Weights of a small GPT-style language model, trained from scratch on English Wikipedia.
Architecture: LayerNorm before each block, rotary positions, no biases in attention or MLP.
Each number is 128 + 32 x the weight over the matrix's rms, rounded and kept within 0 to 255. Layers, rows and columns count from 0. Numbers have three digits each.

# layer 4 MLP up, 512x128, rms 0.135, rows 401-509, columns 0-127
108164125098115110115156150074136120147134097124085169119129120163120117136150164160145127068178156098090074109127155150182168079144087076125120180152148126076125134102124094078186131151138101098092154112161116128088155149171108165156232133137165126173150094173139150147114148125153158164109065151154074093151145106181122076132160087173157144133162081144086066139164046111138114117144
087128092094119084151120117168131143083168127080098107123148135132154109160133219144107108096198145143058156108128112172133139172086118186101106103101086104105142157144137153137066145126093125185112181114141169097100123120159183129126138135129122116097156124086137139115133150113128164106128074192095114106209116097125111118138189085170096126075126116117155082136201152152118130134093
100103099141161104104154143123109104129130085129161140094095104151143105146161175130072154145087125128122111125164114095169155148123130082139128158171119144056107086119163128174114106150083194078145111108077131157166195127104131183111143143158116062156116143097052135159130125136106134082133187151090131134157114143143139123117111133168098151083162162150108131156105137146158153181124
082135134151109162113159078110131111081112126175171145102192169190076090161127106127130123100114165144128133060152129153150095145127136159083124059163155166093139132183171117142128121108207139118072108102084087151162170137142139112194119106104139101176113146120161092119095087183096131130148104147130161094071115122118169155111111106133177164111116123131093135115111148132102112107169
142080181104156113113097098207127126126199092135107139103148088070192191134128174115129208149063168128097083131060127099142172080124112081075142112126180157150145120127136141184123159114135147193058115074140115143133105124092130167136097065110132132120086102076134097172144131145199116138127095124172076155124076089172114164110157077105139068146160094127117126149146075143119183184199
088109132132133144131138148173124170113141106104134120138151133167110164120126153113094117111191135159084138070098130174126085180115151096173144078138116134105131147183118180075111124105105166169112094118125150138084133135099141086140137051113095052140127097192105142141094113134120166090108128143161183101140178141180063147198144140076115158099126091108115149182092053169090185114175
111149134096105126120101127060142177126173132085070148140185130106094133173155148129111143166119073147137124114118153110125109146182102091177122121162129096093191077131092126122166129074135133117078169129166106123171169135087165097112210145136147096108130121133072092082168134129193136145123134175171106088127110144124129100067121079133101114123123174089054147168167103128125148125173
084178132152094089109127153124162111151134168114107094088101118130100137088106116139129154163131152139129133116129173106121124156101141086138097171167123147185107190084140071100140158110163136124151139104081140144127130129106096122175129103140131143139169120111178136091065133142128135089231132165115109087154125132109096132122111125167133071176103097092126133157122146155138138126117
114122163138147130109124118143148128162085117103097143059177149133157137093080066151149124128103117135091135073097151154114085191119107064136140143169120132154106132160140070140141141141135091127114144105097116127161115121098079159089104100187196161129127154136098158123123140145085197112106096119134114170131136087165096158148156105157141145147098136176172136142133167101099117147164
119122100129159120121181136146105117142089171124130175094096135124130152149130163116072148137092116136103147112107077168111120130141123181155122183098156234083138173097163111105161138153119099089160152154159122127120101076121106165133065101150158192132112143154085156119103103171110108138184111155116125074122110097127174120134130106156117090096122124096106183132145103161113142139084
124160139110163139116084081130115083108144119155103127131137143119130151131165111066175177120059121132123073122157147141136169157120089109066135128139077172142124159153141149206159082113091089181182153089155148124124114092137098121155132177107135125170091057146095147110159113128171152093107145170141204151096150111137156104100092068105170159145127172134171134145113082124114171087090
163113101171115167124156115083141102090155135111104138140103120069011146170138109153085179125150134119172152124136105131160061106125166101067106120101149117127125110108111148120149176104123089115130120172053144096140080102063151089181078192130096088079136124200142162107152207116080111152191097126175105102163149163136146162134160080148133172114087109177137101086143128089135133136097
141150186104089133202162141073185126105136089132185099118132123126033147128145126145085186074114144088132090153085128086138122060080128122154087149127148170137124122125133075113167141172143120134111113103131156121165138090101145143128132167114133072073159077122104116120140159106110146126114146124176115203103114086166106143172085107154123142166127149148153200172117075139123136095127
145097109195145067126132092132097083133123156112134141115092099145103162128117118058184173044125153113133068158160123104162150168083146047140129167147098167178115146085114143181083137180170079162169191128141155094149102113182160129200102100143106100133128175160100149132119082181105092078105108095106149149159081084147073160081124117070133142110112117172164130139138106158181141156110
116119120168178150078100209143112081116139125148130076140156143155121104152132111249152158126139124062127147156110125130076175127125086127152107101115123108131123104090097111081107099112098129089119157063033130143129098183162116117098169191075208132125152193104123156126173128101189037165141148114115093206129072136121140142099151086178186078137095103190175169101139116170032160171153
090117162126082147137042062129105146080115136084095133127132132125130123138152139112131161169057105144165120139154117124159115126106077129082113179107139145123098141139109141161198118122154141145061144150166103161106114129091151145114125140132143166097145068095076096138076143163162177120163112199163162102119141139095136097144169150138143133154184172134115145102138116159151115074114
139073195099128068142096122123080066211146172065151127123057097078138089139156127109107165114112156113059134145138139089109175122099165092125155132153145122130126102144170097179116060168091089132089073095078133204123140071094155139168083135167156099083117121133193134184092123179089100099142181119118162157093131151109137142153184083160113159181127148115129134160151093139116151123135
124122122140052149174146140116174124149175118124105115140150122122154125135153119191110102117128215123124116145150136143174123131106131105100153138189073162142124074167177130153078044123103087123111104130042133160098115155111155119108123148160121133137141089112145136121144089108112051118183124073128107155138209156091095138124124117165175118089106136178098102163173089091144123121151
135125128093165154085165121103185148088183129181116101076132115099104205116144156113105102160120112116089090121133106125093154195130140077162126107116137126107136118129122140154092175130090144148115151107116099154104160165091167134135114110019117103116041128104106152123149134098090155185127149154198070139192106120079074165163154125169136086153134125147122182143137119094136122121165
151155120139098083099114106130089110077129114171160138151118122133166112106091076095151091126099171088143129191152095167133128174108179144155034160109117178129095104129170104132121112176104164118144136170118089127144095139107176176126090169113079138096124165106103118133167196138102106174198098125145069128125092116189088162156071173133140161108136120160177167078080100142123126103116
130148089087104091149161056127122157132134132097097137103154140126108159068169134174127107135049093127120186120145142132121064170099088133093092158149156191169067140180147136117148117125076146194173171112122123126157167103116167171083161148094109105121174105100124148151141141139106125123143131123143071093125157116149127174088100103160163157138122175078069157085172095116118125154121
124143176166143107090141095088132098158136132114161128090131178198111102129103154124156154153108143103116051092052096122140191100173112133109169163091103041179179115156082115155093191169112159112142110057158070173136136072126139121118159129088108140120164173157130100113157146136161102124124104123180127059129152191072139132156114057147203165080110083125133095102175142152105084100086
114077119130185080124116142139141150086094175155103107095162150098143134129052109167112116169138100122130081206101094122200134097145147172118114121155124145142166161122136147056172066065179177098118103129132107084146161118100150118100075134140121115159096143132141109160101131170153124117124148155134102150146123138090148119179101080124139101063124165173132087175145152188086165113131
138114127137128134098113099136211060132131141123105100091142147127140100099073128137134172098125111101121145153120139126157150085134203134122214140080060129121134155119122196159097128155127061190169113137086190139143154134105088131126093165144159142127102159086167115124136151079117094129132080052112071201110166101092137171126117092137208061096091147115087100114124182107166141108102
070095140164087078136150172132117155106149150106131134100117136170082107121099109112129105141133152133094149070118164190140139151136166113147110162142122105102117160099140185088109170130100148151097183085095149093143138139101120146117144157143148102124132097076107107107105141165139134128177159100168071091119139132117123146106135142111101148139132149119104138141143154168134150173152
123112182117099148150097096068149115114093117158107078132165179121128142117051151087116122178095090085128109121114183078199143139152171103108128126142114170108128147162174152168132128119086077100143079153119159195212197105132131147151099142159139201101191119102140117105132129131113128078122155095112109169090113146125094116064074161153130163152103137166079073112133154129090167130171
195104203111086123162100084175129168122126140105122131124166112127086105173131124141064063136126142151082113141097097102084122146116162138112088073095095108143152124186112218174130126205137121065114075131141149120104112135171130088143172093115167103113094120142153172134146095162128086099148175177194120094091090126138144085084114163144129112100145182178097116122121128131141130158133
080118146070103057181152119180085113123156143125123164152115156176130207161157141135156073080135136139118131143144092151080136109148097195072204120125127108172136131109126160105129138105153165157160083134076076079099195123139160151090148138144118091113171040181139117128073200119079134135095073121102094134082107120115062157186152112136138104138124174153063085139099167112161135140190
124094130108084100121166144145189129152022132083190088157171079121180117111197121117131156122146136149131081147119085134139153176097080140088126151098115113135080140125094146123109074147091118109084144182204153115100141142127148107068087103153189135128132140149171132099143101163161154161158122111155110128147099156171072111080125190116128085167053175083097073076165124133165120132119
138204155131148122186064128143122124074147117100125150148159143162122187088114139097183177113121093132086142114124125139096105121089112149134119201132132094150091150107140155091138180130116142150126119146115156180112119138135146148201193146173101107080158105093096121100149121143164158100129086148145101142132074059206154108093083132119132113108104125150133136150148057128153121114077
169086151092151062128093115224152117138131099146126225140190103132085149097151132114148153075147140107167133122088123155108103111136112085170138147147083087136099225130150107140130186126104105081159167207098141133125123101092074122177058123159103148126111140112134209121138148124153107136092173104090170086117118136131140074145094147135128128081096154107114098141161148119152130112154
139110148147123101130097170119115108103118184088126137172164151137128097129183068150175105130126098096118114119104140166099099111121122090170108153139110134155161140220140117171204153115090137120125153087133151089100093139114108132148139179115044120111157121117113111157087137140118151124095087121119079118159107161105180130163132089134168100166102134125131104167117138115108132177190
120154113072091109104141168166155138141151152110084076079178086110127120128223173090122157089104133162159124204155160131157164115076126091105143193072105122139135098116117118134152147087068149127131153105115154177106142161125116109142090118152128176111128134118078190078150187117094191142131149155172137154152113149056162126100032110085096115095115112150168112145159168149128181100169
114157163155089107105137140151170144120146094068188172115102193070129160130140096116091123132127087094161137137084171176154127117123093138239106108147127128131132186090113154100101125133114126119081085151132166140098115112127085086163141162112110131105138144171167130094143133145163102123123117171113172123170096165158090044091125132186162115102084177181138160112087119117110138120154
168119102128129088114108131112130138171170083201118105089132153132161159142185109159125162102155160125110162081108081147176136117084106140072094111133103162110096103119085160112122069133155129141121084115128144127192135180104146094147126137133158135150141122156160123118098155128113078085132117138161179120135056140093104072125058160189172139132129102123156142072134105177054158163106
132094113135100161097193142096161100092180078085080156069109098077138117136123092077156152120163121075135216091055116165170137153169172079074137175165120148155130133113141179116083149121146087151126155104143207224139132146164083167098097100103177132138106092119119130113117129165193110131121133122126089139113104129130109109133112163096156130126114142121189111146106156101105125069128
151146145165136122083154134117138062094146164142144146089089070091098097139141146157135141134162116125135083131120101184168134173151159119102146112130099139160136085160092119148095141060085161155168189118089175077125137108140136086150117108126090135168142114130143166114126091138188165124147104111104104125084173111126123154142072112121153115097099115112161082055079103139064170090136
141189156169172134166129127116173153090193111134171110148137153121103112180141113116144110123127210111102097111072139134111095121148171110150130109153105142163139138155120180112151111094142130102144166113147171078073138129105186107146147166075154121167131130151122149135172096149104136137081096121096085133131178105138085097110065096103156085108071105140143120080141081113086162121167
129100110134154142155101105194181108093098145143135147119126109110114155096110130165156133119065122139121117106087161138146147148125083076099133128089087161144215131108095081137188150148111131153195118166139110118090111077099123185118117083128156101146150130122125090144164097111152121123108137102124091146117175101162117120186100137121102087125107154175098174138123126162098117123067
153013119129108114164131117175105019205152142147135114121131132115137091138099109129094114146097098205080187114073086108104107151120159098116146180120097152152169095133069056174042167100168070168128072107142110130183123114066106197165152124098137127123163123125148151139161171185162202154116113135128089131150131101167081179162108193161074142096149094153127134135129168164094145084152
131111153107116133073120117172129089081141078136144205090100106171149100124113136094135098127118100162130093148186064128116114186120138156127102178082126162195133157147153111087073140161140115150140088157117100173134171134154132219138111161047102096126150085164169111140146145148079105135097096122099113093088137116133134208113115186132154101113117119134157165135102106118141132169066
108056112119145095143078055115134130094148086100227162092125128088137139161121106184156147093153123120134126105115078097152068111109092115095158101103118121183137091142156121142106107120183171119089137153125103200114107118124126133175179105168141161123135094049092148112147141147124180141164111121011129115115207132130106164126086133151148111210137158114111112170178114161159139131190
079188100163129137124136098095106116094160095085116090112182220190116168121139127131139132113111109143126146114052146176138092137085114102103084099176109116113123144152155142107175197177181204147126107162149149120191152083190112081106191100151101034130134088192098102075075158127168137081139129150163121130142127065127152129103165115116115135131165084058101142125130067113127138125159
104058127134147137124160153175110069120146137121134137112107132123174103129091123095158088113128120149142149149106148140068190175142146109071135132142079127106161163123149118108125145128147110068139132156121113175101187079085203120143100139119170094110159074105108115102159150169106143121107178144150141120133169132187124110107096174114139097126099128114096123162127139082149165099050
105123142177058161138183105110114103115148032142087152134160103148117129149070137139145114167089063071130075128168107078134156127121179095106131159135141133184122104183227154120108100129189140149127117143139138129162125188100130185124099143140072064182122111145058205164106133153112135092141103122147141109142088088163130123132159136132090125090119181176088133130104050156102112116168
090130102117088114140113152144158117137102095126078134141120112133091158136143182079112136089147102136139146119125114125160194102144126163167079152082104146154138166209133136135121101165131144166095126174129091170118139163055154134102095157136177154155091184132094190104145119138131088104125184115106124175091111177086056101179143162150164078082173102136074116074050116077096106083136
147150164124142123131140148108166164076186130123149145090142113120129176155153190151151153112161099168088179134151136147157130133111130106125105122148113149075149138095115118183110103090184127114109089113127159144087146084134089154154051120125051086096133152146115143166103110097154133126091103095212125088128110104116099124124068125155110081131118148137146119155083151148112071160157
115150124090099130172088095207161076092185136079069095106151081098160149148122162156090113189110152200167111056149129141093112140108128176117133132096162121097149112088077096179114142167098132092146087188123119126095138119109178148171064106083157083185103118095094088148065125226160124165082145155131055089164079187106213166144153096090117150150217088140162172119111136135151213141131
113055127157163153087081139083172072192127165126067175099111124153132156187077140172150144120102098137106121147130156123123137150177090086100108155140135119169123164185162089097083121136102126127138146148095174117133116138165164122094125163081115056155189122082138101105123126101102139098127118112122165091104179081046086120149157154136191106076113143097174133157171112107172181099187
132118113095153177156099115153152091120149111129102113113122117148113103114140152132124130108096151112117194109112077160107143119110136105131072104135151136092113171155141140124146070099160133172106119124143054150142152111136190161145130116148132157083000061166156178131122167120149104149085185144134150095194122124120163120122161106113131169086146110114136153152078133129134180136090
146129182145078116167104122118132176150131058153183114056134135138104078119158158165072210107115130071138110101135105118121104087123113090075156202083150164073140127161134079149120102176090140107100128134148160086117116111166138069128130110141142089183079075121171133105130159130102102132157131225123099117143100121116140165122085116101137162200146167122155119156116047178172115140167
115153102100115196155111061163155123116150094152091059126160146165147157096109120127133144130091116135129126117112109100096194147159111134101126118137151152111133146123080114136121192112177154097129149117132121087167183128119148181176145085156173059154140123156129141090144105102124140050106118154142102103086109156122088107133159139084199170116106188135126175066133100131183140123125
053130113139187112092146166152146133117160120137135153124076157091130073118121077118117191101115156124133147175117115139137102157121170087154083108039091157149188187113095135151153159088147177078141090113107146099095141088157125124103160148133108099134152150169105151161099124151145157109139128135116130054091104159170109176103156132156050190119137109165129098128132148149097146121148
151102170183171094117171082101125158141120174092175164124138104105153115141162106153169088108155137141160120087099122152144120155064126124111188095128141150181120091073149113163119126137106102152131135102047117160148147095116099119102100141151126106147119151156144139157127082114139122163148141122102177158108131139102122175085110148100178071112057109181073060168125063151083172105153
166062111069121165112140146161101152139144085167157147089167142133131108112122129121137184168121150110108147114109125152160185171097124140141017095122152078153127118077148119121136083091188131057090125149145174126050155088096138124099109104147170109106120096152165132138134125128111157078176068172104108078151119164102113115169137154158137130149093122094152151181129141172143109163183
120133117149103108153157130155153123137168118114070161135165110140098136126081095114163145100126104059069096125134155137255120118170147112108159131140119104141121148071122084126106188070141145136133112156090167147135129057101143100159124184163097095105148104157114104118164126108111166141176150114126099151113168154124102123094136138128109166141128131187114110102136194077140154134112
124130127101140109160081160115113106152140097133168129137130145135089172094080122147131117139116120127103097057118111188163126141063153178153143108063088112104143105156130136154206151176111125152110147138125067091114129156088155116082129119109187119040190139186145170111123105139098141129062124118086168124114111147117194133145212137082209116137174122105097166133165120170112126117142
130140093136097088119132116128164121165103183069145172142128127185119124150162135053167150126128109086084114120125152089189138116117082152156134093126151145091129163118117113091099137132162151132134133125154093100055088131156135185122091145092129065176085130190144157169082185150093107188191111091093131152153150103142130124137149158119162091127152081140158178161137155124008154115115
137110177137105101150029161139127117114127141107172069138151084071099144187162156152096084141119114118139107173113173138138112103132192163107122155141151110098149163076118174133133128111071209128127096119109144167126110128133157106130079120206146048110144139149125154143128093141087128145141114160138064109153129142116154133106130143102115078088188166150132144116101115116154110069133
122082123197170137170092085064127127102074135149122108104143110133127133146123105085166107081105120072129118139142160128131131186138154092114151119139030080118177139121139109125129107128128155115168154144147139106170116148104080193121171105198149110159133179113108159096172169130145178103114101140164055096199167054146101154132112163089131132148077128087132162151097122095222158127135
133146120151134142085107140145105130086101110120169103081204089094111090138123120086135166074129182119171118165122153183089108136112159161110125184078113146114122152035142111189133145104097103115162129097121148167085125060117101131145111121116153097139144142139079190203133135159126171082149124128128090119119164210107109120102088137181177088133155114186182091151143178146181136063115
151106130138091088146135147161145114098115095161092148109159151065101095136122162125058151082104153140148161135201107127159119138149110127099150153124099164139124130154108060145154179176099076117116185183084117111171170128138073166102073138039130187088203148189155160103103130143076177105170116107127106138105125107112132167054166145135160133149064127145161095177150127099124071113141
151090119096139121074159162143137148159159133081114142127103139112094141147146144126158142071110129151133153212080123068132128123163107149091137134136107105191192115155133110135121108193143179202143072082107137117132148134168128156157157132145132136130106083088155160159055108118109138143106138107054085161111043128168107110145102102173132076141157140067150160100086109119107159055125
135119148118121148081072105168149172121093100079154145123085106127072148148156097153116146101138167137176147163157110139129133184079147126144075102144097157104106134125082107118150148138132194110156134133154099147113088136126114151115132094169113128119109154167104087117181138135107167110139125137126105109164091163114116063104134163088167221128157095082125090086134174101156089118131
123101118121163148144092146105141083147161183091158085129106128160152084090167108125092137130087141120126184096079110138159166190128131105096119094162140116136141147128108186187173127156113072121089083139118084138139141132088127096177099107160087169120130153176153120089114168106112114100142177155123163117124151121116064123198158140146152140100113131154116108114048131142126101142178
166114161141150095120125094157113125080153147130139131121093126068119142125096106164077163072080068155100178102079175156154162130093104113092155107154138144163129134101178057087159128154119192185130108080125119156118137124152119143097194136143159062132110186156134158074107156176131176120151157143164166194134112139161108133171097129157087127075128089113125123137151118089138128106083
130110115105130099116141112098165109136123169183100070109167106137117169122149144083111128125125154146158098083157086118105150134142086094158108185169095123103139090152114174117151162168159103069121121097085151116106118075094132153112154123186119092143128146092127160095101103166082108112113169113113136100189124114112094181141160146223120124162078140152130188141101090105162148135112
112130126111110175082126155153161131091096129106063118102191127126126097120107150141163095108077137111088163121153114226132133108113145169126173101105134098187068134139166103117127151131088080107142156130153129150138128151111130135149157161152114126107092144187177118185146182111106093166142112099108093188132154094159193116120101131098157067154060089146124122149092134169134100117113
163099205159108111123177143111179150155124127117059094093132143096164121058125150153065132212153201157136208147108088120104134066117094143209123175171125099108136124150120099146165111135138131127123094139094098124084143085169090152092178148061104060115097136130133144129121142145119125117163122134184138128137088145076133090137095123148158111128115176168122157202168110121135121107133
071151122148106120109138135091133103137200147122149193099091141111121075127145115129071111140155118131058153155146066102088158179134166175086127065171122113180101109090155082162149157076171084160111068108101137125100161097138137180143152123099140085095136143171139184159097149072079158135167116202175129133157154150109118150104117092123128083164089140165091112116145144126156109112129
119123067161094172131105134160154081134092181101135081162171182192150137163152122108144124157159084119118089125132108198169138150134076165135092136052144155110118148149164145072181182102101038097116153135146075113181201099087081133168170095077127122119160134133161164096126140150135147096116125088154135169114158096155109103107103097123192162154121154016055102099041127170113101094123
144110160083159134138119139131127096156121105118140112123136129151098141180164188125150106098097192118067155112142166137212117081156153135078132069092103162131079097124101117120061147100102157121155160164119136130156151092144106141175119136123170135123142082132120123154117087149100148112120111140099077166168186138152114121072112140152113062141126142106110068096150138125193132132117
137132154150092102132142060141190188178141104159050059072100107147137124079120111145070168121170082092165118145116113146141088160140037100124093156140109160114139102109144145154096152137110132118148124174117102101156156134095144170159143102113174144147171105136120113179092169157175103150120041117122142145156140092128109089112137175096126101136125072154147114132156102146132065102137
204127123077172083158099134136135169094109140110129087106181157153139174139116117155122090146092155085082024132136124163099114091041123116071155140087119145125103080149158148169084101114146139110074091124141121156092166066135123113141161143164134136117184121118111122161134134203128144130119091107109134135108182176127135139161133139155134123167128086213100062153153173095098165112124
130149122057151138160088182044140141095176131126159085118112154102117117127086086174180102125121143097087164127140149187108133145130151115114112165104125142160166144121140161133115169162167122147121149140132171145133119131106109079089128156154159112086081083153092121086165191122151099102163129146174061108120092134158141134122123051113170132107136094118137110196069067128090141109117
134057011195131118117118104120094152147140146108158117154150101138069123140125115112083145162103103109129171165102109120132100150116212161164117128139141162194091163158114156171120147114133148123068143117164110146095186116100093176095129167129139087071096153150062143078128129153187172132123071143188117126085118157175136145116110103148135143117150173125117153155133098109090101135096
149146141137151144142089089103090149064160164150112117118179136155157094113136141165133126154140119114116222100071074140096162131081118113141124086125144133186116146114103106127121101068187148096123163078112106174136104097105162177127093147119142108136140123099162119138116124088123137170120095117158080167167119144147152130072108126162141129163165160136157114141116114178099130117113
135150132200190066135097134143184147188125144108107123085059149142142110180118118132139155140081091119147171138156104116138134105110096214132140112111108127146132108150102125202135091131171118063181103182128120149069092070140169178117132131121068148194117114098082162152140133103105094082050091117115129108151124149134105120102098119144124131118098157063135082169100114139136170138133
130155145156101124147152124169140166101092155136153116132160058132113135104079136152133185099147114119125098138048182056137159088102111113135146091121125128107183112118128167180160129152148090158077175108116177108174101157130099146171060130157148119110102078052103120176130148122168170143164127129079075073153089116139139148133142068123183116163194149120117110152112154116119135121064
101172129138169103144101122145076158133103191086165147141140133206129116179078147130096129164063050129131154075127113107095073163116103122109166143144111119147146150088145117063142210158093081144157166162179116123147120113129137156161114148179086106066129096136119143132091141104170112143123110182094137126132167166100118127102161081152117125088084065129130133200091134149118116092130
130098159130115082109112168141106168098091188115117108156115120110071105132119189125160197204136086120168117189117140080135094117127126115149189115138163179140226137144165166121138088031138130106157128140131115170119164085169102099147112156101140117141080133100175159163128127097140122135086125129108091073134110091145142105113125119082139102121116181079055179129077163152092117086106
094084117068142133185167120164124121147108090159131159106150121148056147153201174079129160152076099165102141106157124117140136117082097128115114121096153134083158089086172137187092009102127146157097111127163149144139207153195133121107139127131138134070197134201135138154060141148132098105153156135165060157114117081133098093164081055173113106162116087125128200101144108144132187152099
174103105212103119133152098080164135124100173145135118159106097192095179121100089104122140110042195158096134166132161080116114195093107096147149141175083143140102155133125104185108185099064103142157115179100148132101077131164150120215144142106137137148110176151146036129172096177117117110086135089122113162133146158127088191199114124131153132075078107126105154069067135107066189132128
171110160160082163137099127155128134135130126147121105118174171123076158116095152105089118121190082084135137085085088113080079149172103149135221105117185093127130061088110145138095119147100182121122134124073183141114181100113115100183129128129171105113171112156116152140047136143027103119160051156124137052121122120159132144152152167162209206106096204099187095177149094116103122110128
139116116118176114069149126124125152122145124091089127052160161140120162111144092137180158093161170161070096131103089069104147091016085096120104124165123179145097119182148155107121102142097191126145116161105151165095178181104138118139134154066119121134090112108147154108187118145176149079145140123169157126107087135169148146134131149143086143075065153191099108164128148136171120149105
126225077152113135134143129088122099106113140116141113109113110069141121185116145123115102108141147117172107067195152146112131140125135123106184144145131134080169164133157047150107081140137126117131142143176084140131102107148116130149170096155101083062125111143094150095129161161130096175191110154138139076108100121173107089113132091178122122121131141073115174179138135130137130113156
115113117138073112117138108114104084174098144153037143105151107108140160053178129092128116092159116160124155163164130101111156108107236156225108148130182146097116186131120179172156176156126142154139069097076094118130147131190094112130159127107132117147106166152123102115143164148116151189125107102166073112129135116119051099125111055099136082139135136131057112185080096132107135101140
138120121113079123159088163102112124076117136112128111148162136167114174138102143139121107136110066127117120087063129158166130099104130175133093148161129123100069123107108097130079124187059057118082168199164135081119128144135131182137208119014054094178105085160086099146172172161073174149131157137120082147227155107140088120193121114144143095176180135150091155172175151130087036119167
096110118099110202130133106138178120094120139163115155116161113213090117150169130153154171100107120126166131171145116073138072096136124150112082172156162139083162130159123153155118153155077166186128113090110148094089153140174141121129132112138127158113175073122036122137088067184109110108074114134096135120125105109119100146201135080176178087064143172211150114119090147125141143077133
086129176122139132075150066126068101116114089155160070148161125140150088201166119117094159098088166112110093123144079076160153165109092179114148191188149165124107134123146143116133108114161120142108116150100125140155122125128091191125123116165167146119181127094153020086047155159133127154164080106120139120085142113160107210070181132109173104090106095092077122146099169165182162116137
141129148177097120183169085109130141087127195110100109121123130161115137111118099155119143090176107136130092133158171129153084096104168133098097166144149139131124155148043150086140158133159082096096127145127100125194170081106064100152104092084169150126122149149111117147133108110111107188109151172115137105120140134118104115103169124146161133110157130168118081138155122118124150114114
148117097109119107163162093179161079109104132097189183204134088179215149170121114145114129105123096102142200120134130095128177138131142107056119071159122145095077129131115086078125151089106154157136076140127125129105146096133142132177180159121161103160151089185137149133128139134150117129133101116105117135124138162127133144116154153110143099134104094078088102160077084130194125147084
083107176171123034062079127160114112140129117191096153094097094211100193166170150134134132137137078147143132152129042147143181159073166154154165101099133164014097106101121048155129134104186106149187122090155130137184074172125129137192162081166134115168122133174079174133167127133127074110058088123081096156133105100140160156131133137142112106047152168079124125146172107116070117098165
170102190157106117098075132175102146174095105137143074075130062139125177139161136153140135153104062097206129076088074122177141137123087108157138136085114174134067070135119127107147088101143115176193133126089168149165108098131241117156113071167143151184126135074119126104144083103153118150124051113103137146128091150133110142134138148148122092125164202162127157125131052155137130116218
153065094135151080091173153109071205121124124057109175130127125111131156193165105158135194115091081054143126151126114083098104137121097122141172091103098152129127132148131182103114147198173170103130129196065143125176135130192155129137097114152111153187094152101125165123140108152109121128190135149140131151111131090184098203099056131105104170103099050155131052133071127134203131073113
101137157121054142138075138156146131112115129092151125098114140114134145131155168110137137151064147145154180158120090123124156163128171158117139140160162140105155143138057157143125170139121106106137071050148174139030106124174133121163100196078105064119093117173077139143127123114121132147099171190120125187106117104143106126157150121104158152066151091138100115132046139127203161119129
105104182174123093043149157181146106123182126115135114095139140153131160126146158092114117172176084116135084108056173165100102152110114165147096118104169101134140209150135087097114108118176178075122119124155093143175182147097117104109188154076161077130114079191121140121167139094133080170139085128155098112114106088189164064119114115110127094109112102132156180109120134122134132219153
122156105099057149076159167130129175117139131133169159107116129155116106151164124105104133093159119133065150126110151130160116101159128109101115164137082077209124119152156174087092122081098108138095059149075119121132159103072125129108168151127139162107116158115176155158101144107156103159139121211111109138144096183147108100055105097102126124158137141151139148110116113146150164170110
162169157050127107137140082090105131133114087145142054150149134127104088176124077140124107157103141064102105091087115097120121129096131086180154093218124121143086083142136176121176128185063154136174194170186118123179195080122165160150120124137059140111092092095117157110165107132165144108056128125113095096143090137137151193097150091171155089170147155174076155134156143107147131053163
132137210125129084128166172169156133124059077086171127120128147154116091114100167145139106101131168112146100112077172125081116097090087162165113147127130176135127116176158130189116121118145183071114099140096159156086145115117150124145157140118087124044169087161151145188134180092118178065203022167143187125154178135081113103136148086125159097041154137053151098119103081154162151147095
098183156123110096135133146112178114168180104132112124128139128140161142130097183155074125143112137154149129128118113108128184084102129088145140167140119167061110185096132166167176115100170145089100124109132163118130131147150124099153125118095134097061148084151165095118144103111180145202123093151143135187165082115110070094069121118117122098130152109178125096157081087091138135100177
084123184087181131150158114104103113118137119131086133129154070159177149168094136146124130164169138109119063112164163136099097134102146107122129096162106126166187084107104150126134116180154195099159139119087155096089089113056104093124180148120137122144106170089087173155077132094131168109097142115145109122170116169133121118119157115083152054144140194087102109197129156127122174139151
176125112176161112100078116130128148167122117185131056113155106162169133096167135126181117089110082054100115105124115156147093170137132092153191088090073131133113087131070165142059172120131144121182110117121123052151159158113105233143082145150136086160177135126035111101137141139137177147089143136190137101156135090111082159113139144149127100089109128111143153166213089163106116111142
014087110061144123125094164150163193106149143068118127180110116147107170123107142093152190097125170131139110118065109122169102140117103156119050125125090105086157112082213142074073114090145120109136130168131078069086172107184128116121154117117129167078149159157136122066116109181112129141123151093160123166212134116084161101081112111192145115085105182176133181130148171149205134079138
107102103160120175109109071081126152115140115099185173149154124157152146118096140157056129100162123141097077104148120145172133166076027155196081206082112175160152136145116175147107166180076165194092100159121132126109120120166143108126112096100175133122107106128149122088140102184127162120095099168157220042116135130142083136121134096158114150175063083073090072178110137125101134086153
149096137115133177093168132090102080124183151132071149082095141103130092153135150148153194066168100165157106140125122135151120162076115204075101140074131123165099157145159130170076089134130104152131091110108100141159171109138186126129147118109137110176122127106111095063174129120101130165168096133071094110102102125144117194087133069104165141134167104143103114132155135132194089157114
110117135146100107157100150155139125147130098132143112141165099119139130144127146199113139121129115148096126124011136177135136093152143078103111150018105141118116179035159135151118145081086128183121105158117129155162106133138142160121162121121166162154129037129134138131141134133144146163090166138116156151153095107102145124116080051092168153168132101182130124137104095148179152110133
133074150138137090161126118127157176107154131110176144148099130157110106119084142143112160122082124122141189105113162158109138174082125102103122150142088155104173148109094100137130168131187112124163151117146122094165090098057093090134121142126140099177150173174104147150135142091078062144111145154125110162122086124196172142127115120168118122151158098049125156137083149130128131137086
152117090129148180188102168102078139155106107106102138088117168172117090102081171186148100103129084099135140086120155154141133094115097063168108095080077188146168127140168154098125139113173175077211102153110140129129201127183074157103146126132136099101145104138124160107124145155105122075155137138166124075134127137073098123146165124181121086137121153155126147088133166155148128129122